python train.py --n_head=2 --n_kv_head=2 --qk_norm=false --init_std_qkv=0.0561 --init_std_down=0.0803
Each number is 128 + 24 x the weight over its row's rms, rounded and kept within 0 to 255. Layers, rows and columns count from 0. Numbers have three digits each. The size before them is the row's rms in percent of the matrix's.

# layer 5 MLP up, 512x128, rms 0.0803, rows 22-158, columns 0-31
101:126139109122114118120108080121129139094138121123144151140160119152130123126147098131116132144143
095:130104128142137180085107094103126135118124125116137147110113143091121138136132136139129141136164
115:143117163164103119146173132138129128126115096103098157117106110117068159127146103133106109107147
091:153108147087132156140140080127149117111141085117119107118116209086117116117131136131140139128110
099:114078134115146143156093141122180161145117132113146125116167121109124155091154135140105144134097
097:103134103175118130094114116111177150139082117107132121106115117125104123100143120153132094145115
103:159127136148149104153109139159079128118116164163128156145110104135100097121127134141119140161139
102:113109164124126130103094124135126128127093105124130117149080138158092110147141092115091109113142
097:078145100131121147138117130114077130168141131080099119118129149116158197118136110116154125164099
106:093136144181129149119128146153171157128096103130109142129156149139100133130084152111189166142168
100:070123090132160122168149143136137101147183133155145102143129161142168081097135142171115147141123
100:130115084140113100131157126065122131146139106148127125131111093112157122126118141123105173120088
097:174111124166118057125149128118148127141147165113158116125129156110117165117138089137133101100059
098:123172082137120107132163116132149168136119154129101157099088129108089159144171089159114155066088
101:126127134161132137130118125135133120141140139129098188150102106068162113126120097084128088152140
100:133134129104143125164156125145160148153148121124134148123111114139104140135139146121128094118136
112:172142093154144152128132115098086101110108148183115140140112123148142103146117134125130129162129
103:110170112119095125123140128128087143132137074098118132179126144109089144136157142131134114128112
098:146137134155140117145171095112137135129159107152140119140119106109109137150097156137137158122104
091:103097129159142129115105113139126131145136098127106162124149109110172127116168103118083130114160
097:160135131178118126115159116143111112126113163110138116158195138146142131113103094112115122147075
097:152143103141138138129117094118098110118106156102136150087139085061154127121120157142107182114106
098:145093148135130131127171107093157109168128112145112091107102132170125115107108119129121100116144
093:125129162139140136102152148145085100149135134164165132117114080146125137164152131128116161161093
095:119114131146144113144153122137135171148098126140116145122106129147121163117075131163118151152097
103:152126131177145146099113091096109111122092075170146122159115119158126079067131138137129120102090
108:135160143119145099143153132145120114127172115121100155099148151119113099164161114131125141107109
105:173193136100172121077146153115129158122203098154151101156144114131134131138117098089122098093103
100:172094133148151124137152109120147080117147135145132153089128127158075106086112147082101101097084
107:136154081098118121097172111125146124126120115089070112115128150175146150150104103152104114089108
095:120186141128157090087087171128091131118136122099153158150128117151084088107121135125104110133141
101:125137106161098125108090111113141115160122138129140131126105122178117125156050127123166121176053
102:142149154136176092101124148113066137150131144128118110101123097141152116125135098124130113172080
101:116141165111112121129171135137129170157124105100135162128093120125122110145166131122102122130175
105:165157123126104106100122159128136132136138117087126154156138132106123111123154086123128142145096
103:125111104117115143079142094156145130167126115117116128135138128072121150122151131116108174113135
101:154132117104155144121151125129139112112158155145152137135123172079127141108162138085132069118124
098:107186148146100096115118143140117110120108161132126152119133128134121130124124068111111094128141
096:112102078164111130150117120177064133119139135151146143101115147141108133133113142141152116114165
098:117118108106137160124130139120159137098128130122117113089134117166127110120167107106146134106128
086:098086136116115156086078100160145122157157101119099119128141134138143125157115120153114161114127
096:141134161103103103137077130143091137136124148125085097130178153122149135153127123136115108123131
103:087133131119169138124090119138214108105149157160152114169107128115161168114148177117142138144137
103:150105123175148117069143168147143114133168132109134131093153124122123112101112151124145118111095
094:108095139119129144164149122185136140088094111151157113127125161114137127141140134069127149095109
099:132135116101144093130125150132160099105123108123107120079138118136159088091132092117153125138099
100:148092108109145087112209142161135104138151153133100102140119140105099127109129131150155120161171
092:102131108111173123114086085123098118159128122071127116126142112143106101121092143113125140138100
093:125083134144126145141111189117145140140121169136132136136133130130129111071126078109155124120141
095:124143164114146088135116158106132117134096116120122153138114118137111108129082144143130142098126
096:133099125068135117142091090167083077115117124157124148096146113163120113156141140141129116129123
099:154183181125119139130138065116136126125107089150135120152154155151134162097127142116093136146110
098:066144121105138120151149143114146166122109141138101144118171095131133165105121123128131137122161
102:110126146112102171149096160115089112155139127124143110160114135180118075158129135147131071116122
097:153143131143123150168128166131178129115137096131105125093109168124116152130164080082080116079148
103:128156127149135111104105123133099151103155128100121134091092163107111166139118079103106110053133
109:134095135138106096097102119139124142119105091167180136179124101117100128108136126122131105121110
106:129159124102120148138097126155118144088133080133154142125152128140134113095128100143138149089126
105:113126087153168145134144146157122163134155122128159126110161143169147115137126113122086151154141
099:121093123104088157156138111102113140098129133166120130097175144138114168116129122109142062104121
094:114113126115132153115136119105123130151127116140088136107122147135159159165110142099157181138091
100:147138161108160155141152112102131117113098138130075092141095115130118127129152168131148174120137
095:112137097140131132120152075136100137167141149137163099116069133109090134136089093138175116149166
090:113100165083132108110142099110132125133122113107116175119099149104109159146141169113171117096135
105:150172146132149159191132161111110097124130201134096181153141102142125146114173117114121107129157
099:114140127136151112103119141111121095138152154093105138106127118119107142119146122124102128139133
108:087165081145128142131147133099122156099089150099111125121121139106096103122133121135114129109116
088:108123134115138098170113174113133126165152091177131107103121159118107140147110105101121133074156
099:157109113129134122117180184113158109121135131121134127165137104126126111122143096129097162122095
098:100132112129143114148125109137086154109135093176087143145127156168125127107114156137156122160176
099:110159147123139124092094086102096152113185116147134100123126114108128134126107092127128181158137
104:157147106122112133154110142102171104147110100114125131169125144124076142126110128137135109135143
094:147185144101166155134095126168099096120136139132136136133100126126098155105098132114125147142093
107:105103153101153088145159130098184159075133121128146130116124127139144122087116093110112146142107
097:118084174122120128102116148158155094146135142117157154125110116138099109120091153145126139117062
101:134155117114148140153163136135130117143099130176120121171184137075121127187101177140117133135113
095:129104112147130123131167093100150118140153160116108126106156078152138131101141137133141107119111
098:123137130166137116105134124117124127133128117098116111135120133166131138107076084157119160107124
102:166124094111107078115126103119109108133128123111120104130162131109176130123116120110130147135170
100:174130138119112110145091091150138160115170124124133135104114128087142145137158138103131165098128
101:085171111135149162142142109123154103081143160086112120138113093164111166117096119092091153122142
099:116144139141133140109111121146148133187143133133101092126131124069166169154114094142149103122133
110:131112094110108118128128113063134150112120102133131099110138144152118136128132127102138119166136
101:118096127128129119104100162110142126123124122087148142112115137135151119166098143184151138138141
105:136122137133172094163109070136105112101128109108102156129111101083125111134141158118121152147126
099:164130120106082130167146123145150098153118146169129109142129124118149125109143144129147147105138
097:129107138112124112088106137078137144141155162116110115119110106131127110123143106116150137160109
102:148160095169135138149165089136128124152080111130153136108144107135165142128105125161142072144106
101:091135092182199134107097168126107148109150181109132141131132081107083102143150145118146139127143
097:088108129127105141125100106095141186129130120105098174157170136099077116156114134122109142111112
097:153133099123148104163114078157120133142156110154107139149166137115097128138136094164139137112109
102:138161137158129133127150110156085132120142151105136113144119122131084119148142124117132117152069
096:109167140144088123145124103111145099088125138138128109116146129106094162149140162143176106118106
099:134118170144130107140114134125123130114150178118146126138145109193140093126118089133131168135123
093:123157126120138154097097146150122145156117140077150161155141144141130116134091128140107130124146
096:125102136089135128146126130153141125148173167098116086095150154121119145121137142087143197139087
094:137112135140136159170085157137120128132191164136118141147146174138178122135168129158128109112073
105:126163125122132108153099115128086151124131091177109120122131135106158136122164135107127177112137
099:169106134124141110112111178136110136093115152123124161124170149143133096151129147129133158091168
100:097128148107143138116139158136132081138112088111152096091174149080142097077134119154160136085146
105:114117095138132155125108112096143162174132145128127083147108109148171105131128122176139140161133
104:119172166138093098138159112142108152102170138133097090086123106132166126143116138134124116152189
098:129147124098117177126123122123101124099124146117140145160107120185103085155117158141099127122134
100:150146102132155132125126133152163149142124069120134130145123164144110110152120084159126121161087
100:096149125137146164132112119115175141120142105124107151111110154130158111127101159106078133125170
097:150128143118158140079100104167136103121100112120113128156061164135127120115149094083102100085176
092:100105102096136161158102096142097126168134143128130150132122120165122118134108118115132164135102
103:170130123135113078112147119139131124139130126116153182117104139130131118143100159123136153144133
105:113070142117121122112104112121139139127136131137104136116116135141120143118076132161076083126120
106:140115155113139136140172114137159108157105168147143149135162111121127159151123165148130122129130
095:101139139119095117097097087146110150123102095113124137157157103120098117144164161129153133124164
100:106152177082137111086088099125108125152120115131124118109121123124135098087156181136105157134145
098:141111111149098151165103135131155117138085137118118132096167125129198141122106119078099156150106
104:079161140137118114126158151168099137116120111127124116127124116137139111155134109135180147152111
097:097135135112116100107102144172146125176152140096168151113075070121150137113146117100139104104127
096:083114105115093162164156153063101141107157135127111140126099148137156104137131148148115128112131
099:129118110151135095108123122101119092094142135103103106125130096131113155106138095115111107137111
094:109211127106128143096147156146120135139081138084129155132142125175125126146146092138108088126129
092:121080160095128128170102108143104161127145130106132095144130109135182154117164094125148118136141
106:116147142146080119112103143110113110110129151153150134168138094134160088115139107103118129122119
095:104142107155149107120135140113111136156158128130151140158101151134090128166154138150145113144167
099:081109088165138136151153089129087120075130160091158133164118140145152090089104125139139116101093
105:110132102202109113157112132168109165086144150074167067080121115120119130084097166146097110156103
095:134152121110087113127108123151092145150103147145198126143148111145153145158138110163116115131106
091:104144125128116129088104154121098128147140166091108108075105149141128150098107100129145102118134
094:152125160123130160153131124134146105148176104100139112066086144130126136092157148162175128147114
099:124142117110123132116090118135174117143170115092174096102108087141139148116094116157138125133129
097:115134125171154101149138110195109089161161127189177161125124103139117147097095102152157129155104
095:129128140118119130138113122147136158144144139177163085138174113094124086144100119146107117099123
093:143125156153143097133122157115124118186119179110104153158137072169132187177112069100122116132117
089:142153140101117119138124145103119144099206111130112132080128136157110147142156110146102116146168
108:129137170126124112104071125138118089096136129140150129138122103152141107127194091123110113108144
106:111135140089164108112108112150118154128144130106144077152139147125116117137108114115136137147120
101:130140139109136137162120117128138137158109108120124171118095129174128070142122117084114081129106
098:142108066140139127111143089139114127149144104119098136074126124103088167107098083140105146163128
095:098069081140133125141137085110130128087122153105080171080138106102150113117110108162125126080117
104:136115100105113125104156136182131083102087128115140116151127129164076109156108134140093117108123
# layer 5 MLP down (transposed), 512x128, rms 0.0801, rows 22-158, columns 0-31
096:116145138158135158080149130138148117143112127167095129107111124152124109158114118099139147133144
098:151151155129124136156101115147167136124125152162167118146147112120140087147093124130091097119095
113:116129145142138138126118121121114171148174137137114123101140111142143088086162172092111167079173
093:097106103143124118107153118117114141123122128131133186114150078164158120116129103131121080131152
095:138145117084124126139114128156090136116178123142132149122135174113090097093194138092077060142133
099:131136157109164140133109130134108098111099121149122126117147137095138129117143108122118142131108
104:131138115132114089155103160125145111153095102116100147120118121135089088102150156110128120126100
102:136135125147089158130154118207145161116101132115145158102102115149082109146130154147159133146112
097:113139146161129128142118146160132177144098141170127138165128114170115098152121086161122117130117
105:103125157124128145119106120111103088170156082138150110167120153066110142127150144087119133136141
099:112116153129156117092115132160130112169115119106118127139093134106125110125118144137111140145208
102:123165132116120181153117167116137152142140148137094136139167108128130127082100120112099100151119
100:089123113098108089116128092181126111141138130134133118139104119132156142103120155155134111129108
094:160131132110109111171116106107114112148121145150149129136074133108120134056102157115135071130134
099:140148126134169110138118126159136080100103136155132148150112112087141130153078128158145121119093
102:137122120153140138128101051157150117143113120157151130146161120123138148094116074105132135088110
110:174093102128131137161140124160093115164148127148131097168155088126079095128109136151104137120145
100:119124111159123118122138134084124100143130149091106133125121098080146122093150114119128162182153
101:107147074129111129142131141141174146086144143109177150168114114107157164115163085153121122137127
095:152131154142173124128122157104126155143158137129123144139122170133119151148124125152136119088119
089:099129101172133166128139094143125134119117098130117148137142124167099124133172164098110154164153
096:128112127114129136144150144138142139160143128113095123110120173154150151154118114136162118139079
096:123116120154109143106096156083138122107095100088107180122167125146139125117168138159175145095168
095:117112117131118113176081112142122116139136150114160059105092149104136106128135113133125126113137
093:131147117105126110153136136126110105143088140138106140108133113161136116149133121162127183085089
097:164092118144132117176133141121145133083166126119155146105172145172125118135174092121130159101152
104:132124134113139107136173139115184156152146120132130163180108087153141158165125146138122139157139
104:166126184152147121142113114158147132141154133095098153135148121139149174126162105149114137125108
102:101126130156172127135094150133095131100140109139171096143135135188139105166132135125154111173116
107:110118105100134160150162162114123119081128137158103096118174126102164140129156072132078123104135
101:088093131107119143103159107125109116118114090111145103118099151105104165140114165152119142152177
101:149140112161153121112107104152124165140153088146124140118091144117110169133159135149118119146114
104:087146158123123101098074107118149143141110084141141113113118117127140138140107122116115121151106
101:125145114138168135145119121128083103102118180188118112129122111110100164111115151132118109126119
106:126110097170125151139138112101106096114110173133145162126105147107117138093196084128109142192111
100:148164147113135121147121143133160100124119162090163105129138145106149120127141122120144110127088
103:120054141136128105073155155116123090128064114128104129178144144140096180138119121156176109158159
101:171158088155093128128115132144109117122087117132134099111126133119133104136116131110105138125158
099:109119137135097127086135148145121141139086130117144157080129151112134159167156134122150115117100
099:140124107175083078127135127148115140149130125081158098114129138132106150128155126088167113132142
093:172114128127129121131123116065151150125108165106138122135112150141111126126132162098129175117112
096:138085118129117167074116120098090095134129087135138134135140112136074126140160136146179117125129
106:120129106169176131118100130101146114148146152092096123149154072091144164126132152141126133109156
100:136156114146152129168125099146128091152105110166111134139153115121136083131105153119112117131138
097:101161070124126101090117148149153157133171098131139157087163123094148167122102100153100140119128
096:181122144099097121109147125107143132130164138106079148182142106139127088082121147138092134131132
100:160133149106156115137179118095169139131174069116115150125108093079145139146143153151156105135134
092:105121097125132090130162152145165147148173121128097140108107100105136150148144150103111135121131
095:158158136093103172099138098106108145167125173118138094146118097125142141144126131140101093127103
096:157102103124162117149113065134151124153065197129083131132131103106148118134125156126132143138123
097:114108106142134082123135115163079143117144092134115121132155137119127147130148160133113141124123
101:107137133134144092142153127124147154088145149108120113151087120138156123127129118143098121147115
096:153116144109117150129132142154136132123125112155121160095094174143143105117110129110167119133102
098:132128130153112118124158116151132130091130122133091130091168085117189131114122140153113149141104
096:139124119140138104121138153110096142132131138160146128097116165116189126120165144142150121096133
098:158130101167109145123106111144100118101094135101149103084099137122139095167140143096085115081170
108:132081147119120138083096118136103109129112137140116108129154123102110130073128120135165142144160
101:146151115165139145158093159114140100140103152140095083158115115129128149155122143117107088094108
101:103110122160097128196129086108138120112114175123143152145140132119143143094135078153121093126157
100:079173190149106121096098141110144071109168136117160119125109155138126133120105133086156110151132
095:091117153130119114114127123168111127138186100113157114072140095118107144127103104109163083135088
101:109124104116177143100145119148146158118158086150126111147126141136142089106142106090116073094115
097:147127131120060153103124124118128101091122109099094124135110136109160096139147149133103150130085
095:131100127092153156121140120133105090059083145160123148152138118063123135095128140106115134119133
103:111164147138100132107113101098106141134127149138134109104102108125153131130132124134100125118107
099:116168120139124115130144120072145112127093125105179121116148127139129130116128118136146126201131
107:129101137115148141114146126153175148103122148108117101105112134089111079125113115120137140140122
095:159100121130161107104113162133150124141177158150096167132081119137145140120130126147123098119105
099:093134141119101103164083106183115151170115144133154131148162183154140161152137116163135112125127
104:156096130142147105115153107159152125126149116121122147107170145141148160134115121139107145132122
099:075158106142096121138152125124161132158095130087126120145110106059138119126136101115124140172162
104:122091142139126184137146117101056153105157165132158132147135120094149116131112158113128111130123
097:110117104130118119147115118151152093126139165093053136116123124151156135132157175133171113126141
102:182138153143088172104075129146085106130148155152104142138112095125118138133129073164132115088146
094:130155111150161122121116121120135141131070153113132135105113110133119134135134114136182165143145
098:152098094090121114147122158098125145096134125115125096107102134156127122154137097090128157149119
095:151116143108139152143098201105118120150100130170151155143116138111110137127125100111115123104135
096:130142104119167134117123168173118106114206120154116127126150091132167155138147158103163114172127
106:168128173137136133117145178129116156117153115158110167128137163144124122147141164163168094133159
101:117100093131142145122165188118127097155190135158143127130109138140135143155118115123124136116134
099:152139138129171125126155126161161102111156157124121045117106133105144117126148112139150163112169
102:132147121133150139104145078177130116122151131142124155099099114130114125107142122131132110151116
107:113098125097101150099121113130094099140120104139113115094147158126113133139128113116121143115153
101:142134090146144095133145055104144137151182184099125140110137110155097078163102119121157119126087
105:170084095128133110143132090120129106146166120111128112126141152197145094104124092170112135071080
099:139109113092113160102144091095155126092121135160151127174166124123102121115099126127104124160106
099:114101194126125157113107126152123134127155114099107126138124099126106102178112098103134117141093
100:166136082125115115111113112105106121182121127137106149111137139144107163127140146155143112130066
101:128167114188147133135157103137100111103136111114145163127162130104154112156140153122144145134124
098:107134125090139128125094143129137118128125096054153139117101127123130119124094112096132099109151
100:098104129130143120142080143074111123104170095129140118089103098146166155104104136085117090108134
105:134167121158121133191124105117146177085144124144110116145137119116092087159138130132140170170138
093:128103136107145159124104114127132157130110131156093124149138090148127042140134151138125118115102
099:107114105157097110129119144145140137096099139084104111115118129113135115139121130125106118139127
095:073116131106117167159125114133114151175136099092118111129101140106129133132146148102181165147151
094:118155120092149119160148184135112150183168130126139147123151148149126137155135096152077124127134
095:132097159140123155147138126147141117147106130177065112133166130130136097092144099101099107127142
102:107102148133164085119131125119146168138147138115109124176165095090100144129135099132113146067156
099:132105122180095153128144137149147118149157107102151136123142148099101138123138091108151126145123
100:138079157112133111173105158130167107115136130123097096142132107124129163156124068135142137151141
102:139117140134163111110101120110138115140144123063147122147147155123094120093103075129131114143113
105:136155125126148132104127151151105149125126116116150124112155088182086107128126111131130095134172
097:094095127137158097118110111112111138182090149144153111160122105137093138147129152125106100143112
098:110098111079089149095166135105105123150134159132088105149130126110128123125135115138155157115113
099:083158103102148112080137151118119112109114158106170142121130124155137142154154085155128141126124
097:137097104101122122146188127137160108092198129099097141122116145126135139117119118163119145180124
094:102122170101173107105131145109129135124075148101118143091128133097132154149119145112095136157114
103:112118095094128131106142086106146141158110127142112159137129152158149146131151100089139102159148
104:089120133107184099126112123126156115124144143088095101136126119129117122118085072137152133075130
104:167125124106117134112104157129122166081094123084135118124143084116119116115122146124177119122143
096:098102138132126124132113101151118091162142135151153149128141128093151124115110140108098125057130
098:149105120115139111113102128125120156079081180186111122126137156138120118143115164081128145140119
099:121140104080142131109131145126154127125107105107099152097121177136086117167134114148125128105160
107:149083102118129083114071143145151088102132135109139141132126164095156139119120135095129134127108
099:141120139134106095156153120102105133138109142078126076099136146079144146121114117103114105152127
092:141132121139140110097121141127127151154128112138111122156145136165128111185114138130143102122116
103:156146115123079165102151102152141155144151121120120109120140158110126171130152100176122149134144
096:113156125082159148122124109154145106149131108129172115136111093118144147147158139160118140095117
094:169136146179140103099130110129167133128097149109131169102106152130129087133116083151133124112121
104:133140088122151115136129166117092109169142125117130107150122077103140108099134104122177169121111
098:143092134150126120140121139129099104104164152146119137137092131140133119130161092161105130099105
096:107105156115133138106132133155104144152124126132096156120130151111117125139156110139125119157172
103:112100145147130105120115146114074126139140142109138104104161163101163137146109151141135115114140
095:136133127151092106129165169189131080103118149083087111129100146123174104132138132101102101125138
095:137134081162116080130123171147095111106156102151085130124134136110142118117143128141130182146104
100:147114127146097129140159130112102058145114174157097139128145110170123110135153138130130113131136
098:112121126089099145127139145129116171127160114159102111146161140161116076103100096111118184112127
099:130111164099134110097127112145151182101106141164188126108108123144146114138121139073105117122122
092:129124105122114122140128140074126160187134155118107138107081123150123112059179141106132138126132
094:167115149143154118124165103139145111118130144135112129143180128104117099131102075136152143154153
094:149122096115114142105095132087120109125160167107114129137150133128132156166138145138183126151120
106:089149188121114106150078119093126155121137130148143133159147137164142110105102175113139121110105
100:129132136129156116116130125162125155107088129176098152136201117131151107141128150118164052132130
098:149109155128140159124153149137122193133146141132127131145100147141172096093151141148113116114097
097:068123133145105081123122116135119160134163162140137108132116133117146159175128133130090125108104
092:136108117133125154114107154154153127091118123144149123155126190136113119142099156144120176116116
102:136105095115071176131113141152111185131152101150134091124143151119138093142158110160094137140166
# layer 5 MLP gate, 512x128, rms 0.0805, rows 23-159, columns 0-31
102:140136168126130094129110135133112127137136098149117136152156095143164151108130109162142084130150
109:125146139131106153151152094120101159133094120130149118156111151144126129115096117131122131147140
093:109121104154150110153129104143169161121115146131134114167109116160132121149096129092122140134145
101:143135141121086150111125172151097118119143113113107098131153124109159094166126118155093195171154
097:116096151156146125114165185104167130144098084147171116120140123138154127087133157141088124091120
104:121121125126098100143073143126126143167113071174124157126142125150111083105152121143076147170117
103:143144095163115113140091133158101168135128136175150117153086130151127143116119154148095119126069
099:106132141117114141125137144118142121123152166077128120134141114115075113139158128133096104089115
112:081114152155106152089167176149125122113102066171147132098111130084115141131128079107132097133126
099:143167124160084122125098156115109132152110124106141119137171078178119100120159140127126122116145
099:110099131097111133129110137107098136156123185141101136155116144104171092103113127130145135168109
097:147089102108177120171115117151106114120128149136170154114116118154144178129092113132145144146134
094:121143128105140122127175112104153120112076081129160106126134103131129156112133161101127119138107
095:126109081091140125137152152145134128099131096078129082106133164135110119159143120092145144098111
097:111147096152130129168122130126121126108118143121099137165132112119154084111162176141113152122145
106:107157194169132114082162149148140142119146144112105142149135110122136102093150184110141120145128
100:141131122176118103133153119081145105162110127114067152108111133135115146133142099122132137146101
096:159173140128168088082102142118141115119124132148110134126130124119111144150098117119153111104112
091:144129145150116174133102114178116113155110132136099130113123122158140152140132118112104139127132
094:120105139116136108144118098152150118126137107086136116121136140143116115113146153121180132121133
095:166155117158141115094112136134141113105115166103111087071093156099111129117096091150131140133149
094:160106133181148137139155153138138153149094132099110138101119169128144107154143143076107145120135
096:156080112111135167113151122165151136144108094119113121150092116135128109105169100138136125151150
089:132107155129096128145131137164095141103133105137111133160166109110118123129119134101130156146136
103:083131079122097096118142156172117144070111119116149169116168149125116139154112147095151111150185
111:106103175123137107138134117114146136168150106126128101126104103094113143110104120142161114055108
103:106106123168130124125110128139118124183093084167116159146159076126129143088147161140163155095146
102:091120098146106121109115098131114139149120094175148156063119099131150127159136088158128111140102
109:121108122130112167142128118111141083125139109175134074127116121106139090140158133121167150136138
101:120169141139075156116151168179134116139113105149111116157152113090088179123123111112088139133136
102:172127159131143142129090172151135116123117132116129151119139105156135161106173124147163124105114
101:124121137139096132160148052126087176121150130129155126082147129116088096134095114118152184090121
111:118143174102139093111109129160133131142099148160111103116159140133108112128122156127096167146153
102:121140135137134100132135105143088122138130101092105132120125143081139137170120100120133165108113
104:103092154093131094094161110137110091133173126133116132120101108112135160162146123132128117136119
101:086145106112128148147153109098099088119137114150120121124147140127129126148116132078137153119110
096:115173090113143111141137118112136089121132168091140087121076086120140078145125132082123121109098
101:139112115147100122139157117134107161171137114131125154129092151133144138153153124151150095114119
095:087069085140132178136143178124124144131108182123092110139156137115118138086145137118119176106145
091:119139160107169126139125146146143133174148108128157153095132166151144144149108150174132129141123
091:144137137149147120146152164128122147151130178122097153153135137145133108125109099080173187113107
103:114122156112081165141140124172117158135121100141117153141092169154194145097156105109114113123163
097:112131133178143131168173110133178126126132127116129117147128153138134094109120111133136106092132
095:151105127124120130155111103148121093158155103170124143151153120125130094150099165178099146138084
101:142131135154096126095146137138086115151172157159075107134153111148108128093099109087104158140151
104:110142137103118105171101105110114107156108164135128120075150155166155163122108152125123187095169
095:183120166111144122133160102162127100141165111095168157128129070137143091117154103137152147123148
097:122113086123161051171098130140078145108120187166150115136115115135128111111140110062157123129113
094:103121113101111129138150140107108099141106126153148161089096124118104140118159151153110122136173
096:135162114141105109099149084118132077121110151128101143121104140098118085191136100119144165150088
100:139140128199101089118124169157125135144115164125120143111131162112185131093082116118126157157155
100:081118153130145145133121159135160160090141139139149104129136118159124124106134110109150160112087
099:140095097144149105109155124145132171069128098098131152117121121133113111155113150142140143139110
096:132134160117133120112098138154111080121118124122120147129114134141111155093114146089162155140149
101:102096126129088118090154133117141109116123101126133142112086110092166087138109121132114144157159
101:118134055110147146165160146132119141133157103108120118119147087109161111172095072107135098060148
104:137139147114120076145159144139108161145120162163102122154120118167135128090138110135103161083114
097:127140128126125159098114139135144139118104143126165138137103156120107106090125124196096156069080
103:114099134115116071148143147126161106106115130181134113114133114120119131074086114096112141112154
092:100154139098119156147137089119118085108157150124124137156107073093130146097153139150159148141172
098:140145113087146139107164097102108157151148120096144134084148107170136135121119139112160072128123
096:141114129093067126158128125133110160084173077127141151143152116133192089154154144141108140109103
090:092070120145098107154117127139118117102154122165128099123153155131177109155144105145184161121164
104:115110116145163115154086095166120147127105129174127128187148142132136120121137099144169178136127
099:099162105102078123078120116133084171113118122146148158158113123178121118181135128138170097142115
103:119189162087102131152120107170093179176158114152076136130143122138118154104164150128161121128097
093:101144132144151090077128121143112152151143077159105155089142070115144161154140141100125164149134
098:116130093143153128140102128154113072163130136162165109137138104085150102140116108158106119116154
099:140156080093140121146120122115100088115107133138147133127125109135110138162133118133136154151097
102:126125148100144094168106077172172142100110162143130121128162147090148125092155155118094142118120
108:132096157143086132097145122088141173151112146150087136103098123155114070126154137133110123119119
098:154123143164125145119160129117118069088122080113138113146095146144131135115145111126117156126148
105:124140163164090116128142120087103094092151097160071126115120140090066153133144116113096121116139
096:109154160122116165174145157150130121146076140127099161070122096148128151112143121143131162117127
099:163137125094093114158131151129175144120137105155109136191164133130105099168136129135154142148135
101:091098147134095132130154139153126086124140100142132105152105132136117132107103151092168148097104
095:140154132105150139151129141095132120155142156113158128146107126127082137146098098143107092111151
103:094153148141114135174118117122122153118135118169132147127129104145153106145138129095139139128146
107:098127139115132113160108117127129158112137118079141100121095126129119092149157091160168112114163
097:102090120159117105130096129110128106187157125165101099104161132151110123118119121103129097144114
098:150115152069114115159110153161182138120151114144105142109114115159147127108143132142131148091146
105:139141151112128144144140088110078115107111072140096107141174171120101127125130106130110139106136
096:147144123147131155089109110140089106145160135191096117146130104105092163140113125120113081132131
102:131124156140078109119120112157142103127169130091105163124127140150093090177163122110126103127085
098:158193108108094109175118128091079104122111123133135077156086117102091152098101117103099114112121
100:142099113123130129101120165111149151150112082182135164137115164124126131087164100120144116126159
101:113118047121123079124114132153133140141119158117130100123117115123114079123143129120187110140150
100:137148135158126133130155123081131136160092085126097117166130114102127144109145113159147097138109
104:116098110089145138098159103135104130118146115130092178145163140108122115124174128145112126114110
099:102092114162121172120120096172093102107123125125111119122112125128161153117123109114103102168116
105:125152175094162118097153117111135140130131120139150135130142114150074114138180112139149166122153
099:115126136163133127121156169090128094152114139106163137152129154159102128132134100135146175123166
106:113171133095136096155126167132160098156157133141120128172129077112119100107118141136171158165151
094:132158117131145167166146161086100084117131152103114152084145126152076131181145117090111149111109
097:167084133127125109148166126109147145146144137146138161141085096105138091104154112105078165117116
097:060125127156122090143172156097132162155167145122077134159122102083153084126157129083093120128146
102:166126137095102152110118181111120161097130100151129113129135143077122158126095076132164100147167
101:128129112153090111158118169109142131155113124093140117110108088131125161145131103108131145128140
107:121154108148119115097142135147173146096143121162118121136159129132158161108128177119143146129162
106:146133121125103127090178148095166114122096075115104110106139120119099142117145124099092140120130
110:141125121142131133076114134147147136077096146107101111126107094143147152153171087146168122096118
093:109127126107123100104135178149101088133119118137080124093114121086130173144112086143103179169151
100:110084155109134123068162108097062146106108141116127139109143084115134097085151143134138130140121
100:127130113099118155116130148112096128148120125098108156100097114161154113134112080118126137118086
099:120113146117127103129162131141133120126157161124139072167084127111152100067161131080122188127102
099:140141092166127147150117102163123141165111142150144137168143101130111152117131114104106150133125
104:145146168136112123114137132144104089143128137137135140116138150106118153106129117175177116107124
109:126125108181113117140132104090146157073137104137159145119140084151138107145154102115123139136105
105:124128154129090151138127149111124166136097096169099120122146123116143096081144126167116131168107
095:101107118107136147122195162158110113120075110156119128140151106109152131138161082119112134129131
106:063174114091101168107106118141134112144129109111118129136078104142115121097125161167110177111162
109:103086083114117148169098111147139105138124125136134095157100079145105127122144129144172104167111
105:133112163111124085122131168153100092071132128093104079097148104100150101110147136176115124160110
097:129105107150139134128128124154116130112120111111128094158151148146140119122166143110132167148146
089:083143083142186136125118160142139113162096132108153089129134118164159152098086118119120149138083
098:152125139112141120157166128143128113114090168133130129154105137109135101153159137123189149149133
092:094157131136169182106128135119152121120146114123118136192132124122117137110170123083131149114153
097:151110092115121141105102067135143094116146096130081138094172098171145107086148152108089096140163
106:071129124098119151102138122085149134132079152130122142106085101106120132116097076115149126127194
104:143123118137143140081117170132122124141117113135137109134102080132125105147158118112124136125142
090:102122177092158151129118156131187119130131119135140140143144119145145133163150130121122169138125
104:067110137178117132080152154132129147117095133124127110150153128098093144140139134148078119128121
092:129123147083119126141116110129151153099093159148116120106127100098140171127085121123120147130126
092:109097140164102140134152125168086085126134110153154144091079129104137120183146124116114146102116
101:106142154100156125131129155169098107123122065147117139167125119126119157136159141133164168155112
097:137114141127169091113090171160178122147125153108177184108142093164099084114127110118154143099140
098:111101072137123157167121124108135127157142110153109165110113134125112127117111114094148143111190
091:127120094114130107130125109099103110130093153115115131127101100155162124134132128114177088161140
099:145163145152089100160148137128069127108135110168106121132134110154133096082124139110110086094166
091:107138121105125096132133145103123129152146113099132112139139103103148154124089151115106141121141
108:103183162105159103100171146092118132105119125104142120133145097135173127144118129113140136149180
096:081106115086113157138114147124143118124109093119163095153145095132098102076126126081108106141133
099:124133142132102089177141110121127179149134139121089150122176059137146132136162161160139127168092
102:124164159160136154107126097141177132110123134087125141114126111102096178122147116163142146118100
097:156133134105094168134125139124141127168098133157129148146091104131097103125111126093131121158085
102:150151178136113116150110100130120123104138118126123151118144122151100092115132132097156115105128
103:153168119130105108107151099089129108119165119120110118104125133104120098136132104140157149136101